Weights of a small GPT-style language model, trained from scratch on English Wikipedia.
Size: 14 layers, width 192, 2 heads of 64 (1 for keys and values), vocabulary 1424.
Architecture: rotary positions, no biases in attention or MLP, tied embeddings, capped logits.
Training: a variant of SOAP for these matrices, 199M tokens, 3042 steps.
Each number is 128 + 24 x the weight over the matrix's rms, rounded and kept within 0 to 255. Layers, rows and columns count from 0.

# layer 7 MLP gate, 512x192, rms 0.131, rows 294-317, columns 96-191
[[122 148 128 130  96 131  77 128 134 145 154 110 162 129 158 116 122 103 105 106 130 157 137 182 121  94 101 151 137 100 147 137 126 148 149 101 142 117 167 103 117  98 152 130 134 140 146 200  68 146 104 106 178 122 151 107 120 138 126 130  96 127 110 125 128 129 126 154 115 121 156 145 113 124 114 125 111  94 118 132  92 125  60 128 146 122 116 102 127 127 127 153 104 102 141  96]
 [141 125 111 117 143 121  96 133 158 101 164 123 119 147 135 149 136 107 163 102  86 133 148 139  95  91 123 104  91 129 170 122 145 143  95 169 128 120 145 109 100 139 148 116 158 147 117 120 150 153  97 115 151 114 141 145 101 155 167 103 130 146 122 118 121 121 161 173 171 113 107 174 110 106 116 149  99  78 162 117  92 161 122 112 115 115 118 151 103 103 118 141  96 155 139 131]
 [117 117 105 140 159 103 127 126 103 121 135 144 145 114 149 125  99 113 146 134 140 138 141 138 170 119 164 116 140 134 132 126 134 160 159  46 139 119 123 109 142 115 136 157 165 105 124 106 116 114 118 109 107 117 133 156 117 122 167 153 137 120 142 103 125 118 154 108 156 169 145 139 169 105 112 128 149 126 157 139 151 113  89 118 135  89 125 138 120 117 117 126 170 170 128 144]
 [ 85 166 159 122 128 171 121  91 142 145 110 134 119 138 114  99 108 105 132  95 145 164 138 142  95 139 138 107 131 108  74  99 103 120 128 131 154 117 112 140 136 120 142 125 100  73 117 129 169 143 170 127 158 143 137 127 109  83 130 139 145 139 147  91 116 151 148 146 117 119 141 115 136 174 125  91 165 165  27 147  89 122 134  50 135 170 154 132 126 165 122  99 113 155 143 119]
 [148 126 104 129 135 133 122 174 174 137 128 135 118  91 157 151  91 101 113  89 112 118 122 107 135 116  92 108 111 113  96 164 145 108 178 133 122 116 138 147 155 124 108  96 106  91 119  76 140  99 125 155 156 130  98 115 116 122 114 146 165 133 172 158  57 109  95 146 131 149 156 118  95  72 167 139 115 130 190 102 143 119 131 142 124 109 129 128 119 117 118 129 139 168 128 129]
 [143 153 105 147 137 126 151 119  92 125 153 158  79 144 102 137 127 165 136 144 129  77 144 122 189 117 117 135 107 151 112 128  98 143 132 122 125  91 151 105 100 108 138 114 102 105 112 163 152 189 129 148 153 132 116 112 102 178 134 157  91 144 152 125 138 127 174 152  98 183  91  97 124 148  82 154 184 146 129 145 167 122 141 154 155 114 103 154 110 185 125 136 119 160 134 143]
 [177 152 133 140 151  82 134 121  95  72 177 116  85 175 123 176 136 115 113 114 104 119 143 114 119 130  98 113 106 111 130 147  82 136 118 174  76 118  99 148 130  82 132 133 125 127 128 129 159  98 164  98 167 142 101 130  90 121 144 149 146 127  91  76 153 115 122 121 125 141 122 110 115 104 122 130 132 108 109 118 103 134  80 127 160 130 155 130 118 132 107 138 153 113  88 122]
 [126 139 117 112 135 157 134 121  99 110 174 117 121  97 143  81 189 123 130 147 140 123 167 112 147 152  91 127 130  81 149 170 123 180 113 134 131 127 176 119 118 140 152  97 162 135 123 175 153 114 118 129 158 142 127 166 119 177 160 131 120  82 144 167 159 135 128 104 144 111 111 170 100 126 118 155 105 123 118 125 121 137 120 147 158 134 137 134 143 143 103 120  89 108 166 103]
 [127 145 104 178 103 122 181 104 135 172 123 109 140 132 143 114 147 138 126 118 125 128 156 104 135 144 174 145 133 165 112 111  82 145 158 103 132  95 129 121 127 155 135 134 126 138 121 122 161 109 136 138 148  74 151 104 158 118 140 116 165  98 137 121 124 134 158 139 161  85 127 122 128 118 136 121 118 142 129 142 155 180 135 137 129 151 114 108 150 159 132 119 108 118 160 139]
 [101 173  86 168 128 131 144 153 120 146 159 125 135 133 149 135 138 144 118 108 162 154 133  77  80  99 136 103 102 111 155 177 102 135 113 145 107 125 104 118 153 168 103  93 117 127 111 116 152 179 117 159 127 136 168  90  67 123 131 166 140  89 116 155 167 101 132 188 118 129 114 131 153 105 156 122 108 154 163 122 117 107 156 104 152 160 117 173 164 164 105 144 134 108 114 112]
 [185 125 144 116 178 115 161 125 144 159 108 121 106 105 129 168 161 141  73  79 116 125 113 101 137 127 145 107 166 119  86  82 129 172 125 115 102 112 136 150 145 135 120  97 151 141 139 125 143 133 144 147 133 126 153  85 144 143 129 140 107 127 157  85 142 133 105  60 135 119 148  93 111 162 123  98 158 128  92 108  75 122 133 123 110 112 172  88 122 108 151 109 158 141 144 154]
 [146 145 136 105 131 180 150  90 147 150 129 120 154 104 156 157  97 138  84 138 104 118 122 121 147 102 131 114  95 134 100 124 135 108 136 122 120 116 136 144 145 114 119 116 102 151 135  66 108 121 107 126 129 177 122 119 128 124 117 161 142 110 109 151 145 111 103 151  89 136 116 160 167  87 141 119 162 115 150 107 123 126 121 136 131 114 166 115 127 125 149 138 121 104 149 146]
 [108 167 116 115 160 112 100 147 163 148 113 136 116  95 110 135 121 134  66 155 109 112 150 126 163 107 138  72  84  98 135 180 176 131 142 160 124 140 121  97 115 146 142 135 107 172 155 148 147 136 152 127 127 135 120 132 134 128 140 126  71 123 106 126 128 122 163 145 162  75 118 152  95 122  96  97  86 115 159 134 114 144 138 108 141 162 154 108 122 145 125 113 122 125 152 124]
 [ 81 156  97 163 156 139 116 118 122 155  96 101 147 165 114 108 130 130  96 181 137 136  94  99 150 132 154  99 141 162  96 105 110 105  96  91 174 149 125 122 121 158 131 160 152 118 103  96 126 121 163 132 114 193 165 146 102  82 144 129 159 182 127 152 127 138 116 142 152 138 112 119 131 135 174 186 121 120 126 115 155 147  87 154  95 114  84  96 119 134 117 124 121 121 122 125]
 [109 147 118  92  99 132 141 152 100 112 166 131  89 128 122 100 119 119  76 115 132 137 128 123 142 114 127 129  90 118 119 153 159 124 123 205 139 173 153 103 140 103 143 101 157 133 118 107 119 143  75 134 164 132 179 106  95  97 115 133 135 141 150  88 130  97 120 131 125 133 112 142 135 166  89 121 147 100 140 112 145 118 153 135  96  89 136 132 178 156 103  73 162  96 142 106]
 [125  84 119 146 130  83 145 144 110 116 104 154 152 132 121 118  90 104 148 121 139 155 137  84 119 125  78 124 119 152  87 121 171 125  84 138 144 149 129  86  90 169 133 136  90 105 150 141 102  82 100 141 113 180  87 116 152 136 105 115 131  95 110 158 103 110 165 142 125 124 116 121 149  94 134 129 138 173 114 136 110 121 122 156 171 123 131 134 161 143 155 172 154 136 155 156]
 [146 109 120 148 131 125 138 128 104 124 108 117 146 105 164  93 148  78 166  94 136 153 124 138 123 146 140 124 133 114 113  86  98  92 153 101 130 104 120  99 125 118 155 121 128 102  98 125 119 100 101 155 151 154 131 121 151  74 156 103 146 176  98 101 112 136 152 147 113 165 127 134 125 155 103  79 121 150  90 112 156 152 135 106 128  99 139 105 130 103 114 113 151 108 153 163]
 [126 121 163 154 117  84 106 118 136 130 125 119 155 155 116  84 174 150  93 133 131 144 135 160 124 146  98 119  50  93 119 122 115 139 129 121 129 131 189 119 122 134 138 156 145 113 148 144  89 148 138 148 126 116 148  75 122 129 139 124 155 165 156 155 124  91 127 150 111 123 125 105 148 195  75 160 133  78 153 108 117 112 120 127 127 128 128 144 150  49 103 133  95 109 122 135]
 [123 120 124 111 120 138 133 128 140 132 150 105 137 117 134 130 159 113  91 149 101 153 115  93 135 152 156 105 107 140 149 129  87 129 151 158 109 158 177 133 122 111 167 126  94 123 161 118 126 101 108 120  97 102 125 150 117 130 139  99 132 153 145 120 141 118 153 141 140  68 151 163 131 130 104  96 111 158 144 100  97 114 117 103 167 123 146 150 132 140 140 157  75 118 138 122]
 [120 116 158 133 137 129 110 148 136  90 117 134 103  97 127 120 157 113 110 163 121 175 126 127 166  75 143 133 147 127 108 103 123  94 145 180 123 130 149 108 151 112 127 122 105 148  90 116 170 106 128  88 119 121 115 106 167  89 129  68 166 100 111 147 119 118 128 177 124 144 119 103  98  78 123 118 138 129 129  92 117 126 148 212 135 158 101 136 100 132 149 140  87 156  81 116]
 [126 165 120 173 109 113  85 142  89 112 122 106  94 130 112 123 164 149 138 124  86 122 113 156 106 100 144 118 120  91 144 151 136 164 152 147 111  63 142 120 157 134 117  89 113  86  82 106 141 102 118 175 141 109 179 104 152 140 107 118 145 160 108  86 139 108 105 113 110 106 156  94 119 175 133 121 150 162 140 111 174 137 105 130 169 105 114 183 116 168 130 138 127 125 133 149]
 [141 106  88 135 130 112 159 173 107 109 173 157 144 128 141 110 157  95 121 102 125 144 117 136 145 128 144 134 113 117 133 114 128 148 146  91 135 143 141 133 127 102 125 145 129 132 104 106 153 140 127 140 140 127  77  99  73 116 153 143 148 149 102 140  97  84 149 116 130 168 101 129 130  81 146 157 105 142 133  88  76 119 126 141 125 132  99 103 115 139 121 165  97 109 144 126]
 [122 109 138  82 110 139  91 141 116 104 139 121 155 125 133 131 115 113 169 116 114 104 170 118 106 175 128 139 102  94 135 117 111 123 162 138 127 148 102 134 104 138 173 133 127 137 143 143 131 121  83 108 143 118 118 108 130 102  72 141 114 164 134 176  94 111 147 152 143 141 144 144 146 120 119 118  97 126 163 115 151 166 153 117 124 125 113 146 130  85 111 161  82 131 157 186]
 [ 97 124 138 122 128  81  87 141 115 122 143 144 125 125  78 155 141 121 111 147 140  92  88 158 129 120 120 120 112 107 158 153 109 128 165 143  76 114 152 114 137 146 125 102 145 132 107  79 136 131 135  96 157 105 118 127 100 161 140 169 153 131 149 121 102 142 106 112 147 126 128 142 148 126 130 132 124 165 106  94 123 146 163 147 117 156 107 124  91  86 145 118 120 145  86 141]]
# layer 7 MLP up, 512x192, rms 0.133, rows 294-317, columns 96-191
[[140 136 140 107 132 116 164 120 167 130  93 119  98  94 102  91 163 155 146 160 134 104 126 108 129 144 133 127 145 117 101 147 132 133 104 154 137 129 121 146 131 166  76 136 118  66 157 119 171 101 112 152 124 164  99 170  69 151 118 130 134 158  97 132 134 124 134  80 121 138 109 115 145 150 141 154 167 137  93 133 124 137 145 131 131 182 115 100 150 108 141 142 106 138 133 151]
 [154 125 165 143 115 143 145  80 147 129  95 131 136 128 140 104 118 133 113 129 146 147 151 161 137 144 126 143 147 143 115 138  87 100 116 124 136 130 104  94 151 162 159 136 103  99 164 128 138 112 157 147 116 124 159 108 106 111 137 151 142 159 174 140 164 159 128 103 117 101 121  93 113 167 123 121  95 115 111 129 151 145 131 146 107  95 139  70 111 109 162 142 129 166 168 108]
 [133 157 124 135 114 128 102 125 115 183 133 128 113 136 176 122 142 146 138 122 118 119 135 153 118 141 112 128 135 156 135 121 118 163 139 152 112 193 130 133 117 127 134 189 142 111  86 157  96 101 143 109 140  81 111  66 121 146 112 150 192 138  92 121 148 126 126 103 133 128 190 122 164 164 190 111  97 171 147 121  90 160 114 119 169 110 125 114 149 138 160 125 153 177 134 100]
 [116 122 135 119 152 170 144 128 133 140 121 142 120 159 112 112 138 143 119 145 124 129 130 109 193 132 169 141 119 146 102 123 156 108 126 117 108 141 147 125 189 117 191 135 118 130  78 136 153  95 138 132 158 114  83 125 151 129 146 139  89 100 135 156  99 113 126 154 132 114 135 126 147 132 128 100 139 145 101 131  72 116  85 104 143 111 130 161 105 130 150 103 107 115 162  92]
 [106 160 138 106  96 132  79 152 117  65 142  96  81 187  99 131 106 125 131 176 131 149 125 141 136 132 118  81 164 121 140 107 148 121  90 162 144 146 101 156 115 143 152 119 125 153 126 158 177 115 152 153 174 121 168 137 105 114 134 129 126  68  77 118 137 136 112 109 118 113 159 109 169 120  88 129  96 132 107 140 110 152 109 128 113 126  97 156 130 143 124 123 111 119 151 125]
 [129 104 163 129 116 147  93 136 122 147 110 136 149 111  93 160 103 169 167 102 128 133 130 112 128 137  88 121 125 105 157 143 115 128 129 109 116 125 140 162 137 100 113 136 113 123 127  92 127 122 127 115 112 136 155 149 154 129 134 141 172 128  97 115 119 120  98 119 134 135 153 149  79 144 130 134 103 105 129 158 117 134 155 117 141 158 131 115 120 120 110 165 105 114 132 184]
 [135 141 135 121 132 130 122 132 104 125 156  83 128 122 120 100 136 131 121 144 104  92 112 171 181 125 109 123 123 142 150 125 140 111 151 144 136 147 170 123 160 104 164 142 140 120 149  88  96 150 138 151  90 121 152 126  98  91 150 113 129 101 102  95 160 124 107 115 130 113 136 115  89 144  78 126 134 115 131 124 106 160 109 173  93 153 171 128 116 176 117 122 162 108 129 137]
 [141 169 107 165 151 156 118 161  96 160 111 146 126 123  92  93  97 165 128 131 160 125 148 144  78 111 156 133 131 151 138 150 118 186 115 147 149 129 142 129 101  96  78 130 137 154 132 145 129  90  67 137 151 145 128 139 100 104 150 136 184 132 151 107 123 156 177 130 170 159  94 147 114 101 142 131 119 101 114 123  87 128 139 148 146 135 111 104 148  99 128 153  73 104 124 133]
 [131 102 140 101 123 136 139 128 124  94 112 142 112 126 109 142 145 118 105  81 175  99 155 124 159 126  84 152 162  99 131 158 192 170 115 103 160 170 115 123 126 124 128  67 123 125  95  85 114 137  94 113 143 136  82 125 127 163  86 107  93 117 116 147 141 144 157 133 167  92 133 138 162 151 129 130 139 122 125 133 160  73 143 167 147  86 115 155 156 132 152 147 129 119 115  70]
 [134 119 124  98 135 114  94 157 162 123 155  92 100 107 141 134 124 158 119 141 119 129 131 142 184 148 117 146 141 127 134 130 120 138 158 163 109 109  96  89 127 121 110 143 133 167 132 104 114 100 116 108 119 110 117 109  85  88  70 158 116 147  97 148 150 101 101 159 134 110 144 147 112 118 132 140 152 149 127 143 158 105 111 130 137 110 142 161 101 165 172  86 149 117 142 140]
 [105 134 132 121 130 156 108 115 131 162 113  89  88  95 121  99 137 131  85 110 129 121 121  75 130 144 139 139 138 113  86 100 160 116 136 150 111 139 152 163 170 161 133 126 118 112 102 172 142 112 140 110 127 110 163 145 110  82 127 168 105 121 133  98 164 134 103 141 154 165 115 130 145 147 123 141 174 156 100 121 164 137 121 128 118  88 215 141 153 105 125 165 158 154 147 133]
 [115 132 121 146 153 146 107 132 140 111 107 142 106 148 159 126 114 123 130 157 122 114 115 130 122 156 111 157 112  83 119 116 155 118 141 140  94  92 110 125 128 122 104 132 128 117 106 149 108 127 111 132 143 140  88 118  86 146 113 148 102 140 137  97 145  84  94 119 142 130 162  96 119 164 117 144  77  91 107 160 148 133 128 114 105 121 136  89 164 142 140 104 132 124  92 131]
 [161 130 134 130 112 143 123 176 164  82 113  99 118 140 116 125 152 172 175 133 139 155 108 119 151 139 155 181 119 194 152 122 142 166 134 139 115 150 161 113 143 123 162 108 133 118  97 135 131  98 114 150 145 142 111 103 124 162  89 125 135 108 170 166 131 114  96 167 104 159 125 125 120 155 135 111  89 117 119 131 127 136 135 111 148 120 109  97 148 148 159  76 125 109 132 149]
 [154 138 126 121 125 165 154  89 154 141  99 127 111 139 140 153 147 138 148 174 102  99  97 116  86 118 119 145 121 121  88 113 141 132 130 165  82 135 112 135 143  85 164 104 135 106 108  98 122 108 100 156 108 151 121  99 135 126 116 126 140 135  98 133 165 133 103 132 141 168 111  97 107 111 136 112 108  95 151 139 202 135  90  92 109 114 125 122 126 101 128 122 107 102 128 142]
 [104 113 147 137  89 189 164 134 132 150 110 133  94 131 163 129 110 114 150 129 130 158 129 116 145 115 174 144 139 109 116 147 112 161 155 112 144 138 115 116 128 107  81 158 150 137  86 114  96 134 128 105 116 110 117 135 126 167 128 110 162 159 101 129 133 121  81 141 122 116 101 123 132 109 156 109 149 121 141 156 156 199 149 128 130  98 122 110  91 104 117  95 105 121 117  79]
 [104 145 127 154 141  60 158 157 133 127 151 149 151 147 121 145 136 120 127 128 103 136  84  52 122 111 109 117 167 109 128 118 105 117 130 108 108 136 140 142 140 144 126 121 151 103 144 129 127 132 129 112  77 130  79 118 124 135 109 134 140  98 149 122  99 118 113 128 116 151 129 127 147  92 118 138 111 180 131 139 123 115  99 173  91 121  95 133 109 112 128  67 148  90 115 135]
 [139 119 100 115  71 104 144 151  99 107 146 121 150 115 167  93 114 127 175 106 119 147 116 117 152 116 194 129  95 138 111 126  79 140 145 103 143  94 159 102 143 132 113 129 125  94 153 120 139 158 134 140 131 118  82 103 146 138 156 153 142 135 125 124 129 141 166 116 178 135 113 139 144 109 110 126  78  95 134 121 131 129 140 139 101 163 133 132 120 102 156 113 166 140 153 109]
 [101 103 146 118 149  89 123 111 106 133 137  98  95 124 131 120  91  92  87  94 102 117 134 133 110 136 139  77 130 164 140 136 150 121 146  98 144 135  98  91 127 118 124 103 163 136 138  93 130 127 117 124 130 188 121 151 125 130 143 108 169  96 102 100 139 108 148 155 160 146 114 136 126 143 124 107 134 168 106 160 110 113 137 147 128 139 102  93 136 171 118  90  72 174 155 127]
 [159 164 102 140 123 124 133 110 158 104 132 111  93 138 120 130 139 164 162 134 152 173 135 140 122 120 111 132 147  73 121  94 145 131 100 126 140 137 130 123 100 120 108 139 158 158 133 161 116  86 164 109 146 126 108 142 154 150 158 150 111 142 111 139 138 105 111 111 142 135 109 134 102 127 138 150 105 132 118 136 122 132 141 103 114 106 136 157 151 107 111 123 140 140 122 146]
 [169  88 150 145 152 101 124 158 143 145 124 141 115 122 138 140 120 147 120 171 107  81 124  93 113 120 122 120 112 106 151 155 123 150 117 122 166 162  99 114 100  81 127 126  90  96 154 127  87 160 129 150 115 161 116 146 163  95 112 168 140 100 101 109 160  60 131  97 168 129 128 139 124 160 124 120  81  85 150 119 112 103 162 124 171 120 153 128 156 149 106 163 126 107 121 106]
 [129 130  78 152  97 177 132 132 141  75 100 119 137 140 123 126 154 120  74 114 186 145 138  70 132  86 166 132 111 101 119 118 126 134 134 103 121 140 121 125 106 152 146 114 138 124  87  99 146 104 126 156 135 126 141 143 108 100 102  78 113 115 138 126 124 134 132 117  89 131 122 115 132  94 143 111 115 157 131 134 130 136  94 140 111 118 116 166 117 171 108 117 188 136 137 130]
 [154 153 152 126  78  92 109 152 129 142 166 147 133 130 133 107 122 148 119 110 126 151  98  99 128  64 103 131 147 131 130 142 179 153  98 154 138 138 112  81 118 151 127 119 168 115 102 157  97 133 141 116  88 156 116 129 140 173 127 130 145  74 119 127 132 156 126  80 104  94 112 101 145 161 112 134 123 140 107 145 144 133  90 135 126 151 124 114 111 102 121 125 138  98 171 123]
 [122 149 152 143 156 143 103 135 168 144 139 120 127 166 102 121 115 113  97 112 109 203 130 128 130 110 158 156 162 132 113 113 136 142  85 125 141 135 154 113 159 122  65 111 105 145 106 139 176 114 159  98 135 110 127 192 136 123 144 184 149 119 122 165 120 142  94 134 106  98 133 101 127 161 104 114 166  96 104 150 156 151 110 145 126 179 138 131  93 103  87 141 114 127 124 133]
 [163 132 100 117 158 154 114 146 124 126 129 123 121 127  84 157 143  98 125 163 155 117 124 120 111 128 133 146 139 132 106 111 112 170  80 163  96 143 118 102  98 101  98 144 118 142  89 104 159 144 129 120 149 138  97  82 145 180 107  88 105 147 100 136  91 137  95 122 137 114 108 118 131 138 152 188 122 115 137 123 134 143  91 156  61 175 106 125 130 140 161 101 126 125 126 121]]
# layer 7 MLP down (transposed), 512x192, rms 0.124, rows 294-317, columns 96-191
[[150 132 105  89 146  70 126 157  92 113 118 149 120 130 103 107 148  82  71 129  75 136  66 112 101 156 116  83 115 145 104 191 154 120 143 141 145 112 153 114 111 138 115 147 106 162 137 124 153 142 115 140 113 131 133 149  97 135 110  72 151 130 115 111 115 131 167 133 119 153 107 152 123 151 135 132 154 151 134 138 134 132 172 121  85 118 134 104 117 135 156 124 119 124 157 111]
 [128 164 108 115  99 116 129 102 147 128 113 150 128 122 133 119 123 155 100 131 126 119  84 155 147 106 149  55 122 107 110 106 161 174 153 108 123 106 134 136  93 149 173 142 131  81 118 107 151  80  89 138 119  95 145 108  95 113 135 145 118 121  96 107 111 141  95  86  87 111 136 101 133 137 131 101 181 138 123 105 135  90 116 132 116 132 147  67 145 120 130 124 180 105 126 116]
 [103 130 114 159  89 135 140 149 116 158 103 106 106 116 140 148 127 115 123  91 129  98  80 152 107 129  97 129 104 142 141  95 107 141 140 127 141 172 129  89  99  85 139 141 106 132  95  88 129 118  96 126 130 103 169 124 141 131 136 106 146 146 135 128 112  77 156 115  80 102 115 118 120 128 139 142 160 128 125 176 176 112 112 147 134 117 118 120 148 173 129 133 186 144 140 132]
 [ 64 153 106 121 111 117 134 127 136 105 152 151 139 107 137 142 147 132 144 116  88  79 126 158 148 145 138 110 137 127 160 132 109 136 121 116  74 168 144 119 136 120 130 109 146 141 178  97 116 145 120 134 103  97 105 105 110 148 134 153  51  90 120 117 121 172  92 113  74  75 185 109  71 125 118 107 120 168 107 149 125 110 144 126 118 102 141 122  95 102 138 114 154 141 103 111]
 [145 148 134 127 167 131 138 141 129 141 130 122 132 160  95 129 113 142 118 151 134  88 142  89 107 113 111  91 125 164 111 120 106 117 152 132 130 133 164 162 116 131 112 121  99 109 137 118 109 139 116 157 120 113 126 120 131 124 144 116 128 113 163 201 173 114 166 137 128 173 132 116 139 142 152 103 144 176 109 142 149 122 147 128 156 104 151 145 125 170  98  92 131 136 141 127]
 [104 138 163  95 105  83  90 153 109 109 145 133 171  92 122 126  96 115  79 170 103 135 152 134  91  66 116 123 105 127 113 122 104 115 127 140  96 153 158 144 138 132 102 194 101 133 130 103 123 111 120 138  87  92 135 180 117 139 102  95 139 120 143 157 162 141 112 121 107 131 151 133 134  93 125 118 139 119 110  65 146  96 171 135 130 112 109 137 135 150 108 110 140 175  87 151]
 [ 83 113 135  72 172 144 105 127 135 102 126  98 139 153 102 144 148 125 145 121 148  91 134 108  96  83 111 146 141 154 148 131 123 123 114 105  96 115 103 162 150 134 150 135 128 103 139  91 113 141 146 119  91 146 104 157 135 116 124 160 129 107 125 113 134 102 145 177 157 126 170 164 160 190 151  70 142  88 121 108 106 137  82 144  63 104 129 111 108 173 148 123 124 129 107 141]
 [161 125  98 103  83 156 107 132  97 114  97 147  90 138 154 117 133 105  94 109 148 111 150  88 135  92  84  94 124 105 129 149 109 133 120 157 122 145 122 124 144  94 127 136  85 148 151 178  50 147 102 106 126  90 136 148 139 127 167 102 154 114 105 114 130 118 117 162 153 134 124  93 116 136 100 142 116 145 143  73 124 100 123 166 160 108 124 185 134 126  66  96 131 107 105 136]
 [165  95 131 138 128 133 118 135 126 142 123  90 155 160 121 125 151  76 143 138 156 137  89 117  76 105 108 115 117 113 124  89 135 137 116 116 143 132 123 127 115 124 132 148  73 131 101 136 111 142 121 152 116 132 139 103 131 128  95 107 119 141 135 146 143 158 144 119 124  78 135 118 177 105 157 138  62 119 201 116 123 121 141 146 141 105 156  91 149  84  98 207 116 142 118  95]
 [127 124 105 138 128 134 123 105 145 128 129 140 109 102 143 152 104 109  99 135 124 108 144 180 163 126  83 128  71 124 114  85 143 127 139 101 150 136 174 114  73 122 140 140 137 130 136 101 152 143 128 130 130 153  86 133 184 157  86 141 124 162 126 135 124 131 107 152 148 132 102 105 116 125 141 139 107 113 142  82 162 123 170 109 168 133 165  99 137 146 154 110 129 128 121 146]
 [133 121 114 120 113 186 146 119  94 151 147 142 149  79  78 134 125  89 107 136 117 135 130 129 160 164 105 112  67 163 120 126 154 124 123 122  91 131 136 115 173 122 117 128 157 143 115 113 111 103 119 132 129 121 139 136 152 138 148 173 124 125  86 102 126 119 109 117 136 116 123 128 127 109 156 127 164  81  79 147 132 106 111 155 147  96 137 147 134 152 106 102 124 160 158 145]
 [116 174 109 122 147 104 144 117 157 155 133 140 111 141  79  94 136 156 146 139 115 119 110 134 149 122  98 111 129 125 157 143 101 123 134 140 114 147 147 114 121 130 111 153 107 137 144 125 144 140 119 122 175 136 141 116 153 117 110 127 106 105 137 111 130 160 128 144 143 154  90  98 133 136 146 104 119 133 104 143 146 121 132  88 124 125  92 124 163  99 116 136 135 154 126 124]
 [132 149 111 137 141 111 187 117 157  97 145 123 126 157  71 115 121 131 132 157 139 154 131 136 172  69 124 132  63 103 152 150 109 121 123  67 132 139 114  87  72 140 134 155 105 124 133 105 133  94 158 130 145 102 110 169 124 185 117 142 128 118 154 122 123 152 115 197 101 127 130 153 136 188 121  84 130 134 141  98 121 167 154 129 125 121 131 115 125 174 153 124  77 136 130 157]
 [151 148 113 138 138 151 147 129 166 118  95 126 127 142 111 169 152 158 148 121 142  98  99 145 144 140 141 134 145 121 160 138 137 147 119 136 142  97 136 127 154 131 130 116 150 138 105 112 119 101  95 131 159 129 143 135 160 148 135 131 144 131 137 203 170 121 115  68  92 140 142 138 145 153 190 102 110 142 157  76 160  95 118 110 172 127  77 157  97  94  96 136 114 108  87  96]
 [121 104 131 134 112 102 104 141 172 130 122 150 114 119 130 111  99 181 136 172 133 111 128 104 113 140 151 144 132 122 133 166 104 123 137  90 139 138 117 146 102  92 112 128 166 142 120 140 129  89 164 168 132 150 127 146 224 143 126 133 114 116 139 115 167 137 109 111 105 145 133  82 106 113 135 121 128 155 129 149 169 138 136 147 130 141  91 119 100 130 100 103 136  78 153  92]
 [123  97 134 143 128 139 191 162 125 116 166 117 165 125  84 147 123 134 134 120 114 149 133 149 107 118  70 127 137 127 147 126 157 133 134 159 147 161 124 137 111 154 194 145 118 107 126 130  97 114 131 135 140 105  88 114 121 144 129 101 154  91 141 144 108 149 116 136 106 110 117  83 106 158 104 130 117  91  77 106 123 104 139 119 136 151 102 105 119 129 134 140  98 128 114 116]
 [144  83 112 173 140 120 148 113  77 131 135 115 133 142 122 126 102 133 114  87 105 173 125  85 133 126 152  92 128 128 121 103 118 150 136 136 110 130 155  89  79 131  74 100 136 104  88  96 133 135 152 125 117 146 105 129 126 111 117 162 112 133 172 117 139 199  96 107 133 169 161 137  99 102 120 127 144  51 107 154 146 146  82 114 105 113 121 125 125 111 151 112 143 103 117  95]
 [103 143 142 124 131 122 109 108 132 117 168 147 169 148 126 120 123 151 121 113  99 106 127 159 161 137 134 136 121 168 138 154  93 160 126 124 120 124 133 113 141  93 178  80 141 156 101 100 170 158 166 136 125 114 163 130 102 103 140 159 132 123 144 131 149 145 121 148 165 177 125  73 104 115 134 109 117 140 141 130 150 140 159 125 132 106 146 115 174 182 127 100 111 143 151 150]
 [139 140  96  82 104 110 154  89 111 134 109 134 108 132 104 159 142 147 129 151 145 138 149 165 118 118  81 155 169 150 113 125 154  88 114 145 130 121 120 104 115 108 150 133  94 128 150 140 108 137 138 107 126 124 124 131 137 140  98 122 124 130 153 155 123 118 131 118 146 145 178 110 129 137 149 133 125 125 159 106 112  55 133 138 109 145 136 127 134 141 126 110 157 129 134 145]
 [149 132 170 144 109 124 119  92 165 142 120 136 168 135 145 151 147 118  88 119 145  99 105 138 129 110 103 128 115 172 213 142 137 124 129 145 133 120 122  88 103 100 113 158 133 137 142 108 110 165 104 121 109 157 160 111 123 114 158 122 120 108 115 120 138 130 139 132  96 158 145 126  89 122 139 118 148 129 164 169 107 121 119  71 135 130 191 150 161 170 172 146  57 113 171 113]
 [147  96 141  79 135  85 125  98 146 141 145 124 132 118 113 119  96 131 116 141 110 125 131 134 119 108 117 141 117 142  89 113 123 139 104 154 120 152 108 145 120 157  90 115  95  97 158 158 110 127 105 121 122 119 116 142 162  93 146 132 127 131 156 130 104 119  99 112 128 130 100 121 139 148 156 101  79 134 131 125 148  95 106  84 120 134 147 124 142 120 116 184 105 134 133 116]
 [121 154 107 133 136  95 123  93 149 160 121 153 136 131 130 106  79 114 115  99  93 115 149  86 113 119 128  78 114 143 127  79 116 164 131 156 106 119 110 135  94 122 114 111 112 117 139 103 120 108 136 139 110 104 138 135 129 125 108 160 170 123 105 107 138 148 121 139 117 140 175  98 161 106 114  96 114 166 177 121 130  90 119 152 150 123 103 135 142 128 147 147 101 129 133 102]
 [120 108 134 160 139  54 109 134 138 137 119  84 113 162 134  83 130 122 129 102 107 116 127 131 120 119  95 118 140  68 127 167 146 104 114 133 153 140 113 144 158  85 128 128  85 176 172 130 136 152 163 166 119 135 132 145 113 126 112 117 122 109 130 106 128 131 136 123 123 120  84 139  72 135 124 115 141 123 111 104 155 145 103 124 145 141 175  88 112 135 119 126 156 123 158 119]
 [134 127 114 146 102 102 157  89 138 149 128 104  98  63 126 149 134 121  82 127 132 110 116 118 151  93 103 128 117 139  75 142 150 147 102 101 106 129 119 184 143  97  78 153 121 138 124 113 127 134 117 132 125 156 133 120 103 165 120 138 118 137 120 124 106 158  88 161 148 158 112 136 128 109 159 131 177  99  93 113 142 157 159 159  86 149  95 131 147 109 111 106 130 142 115 159]]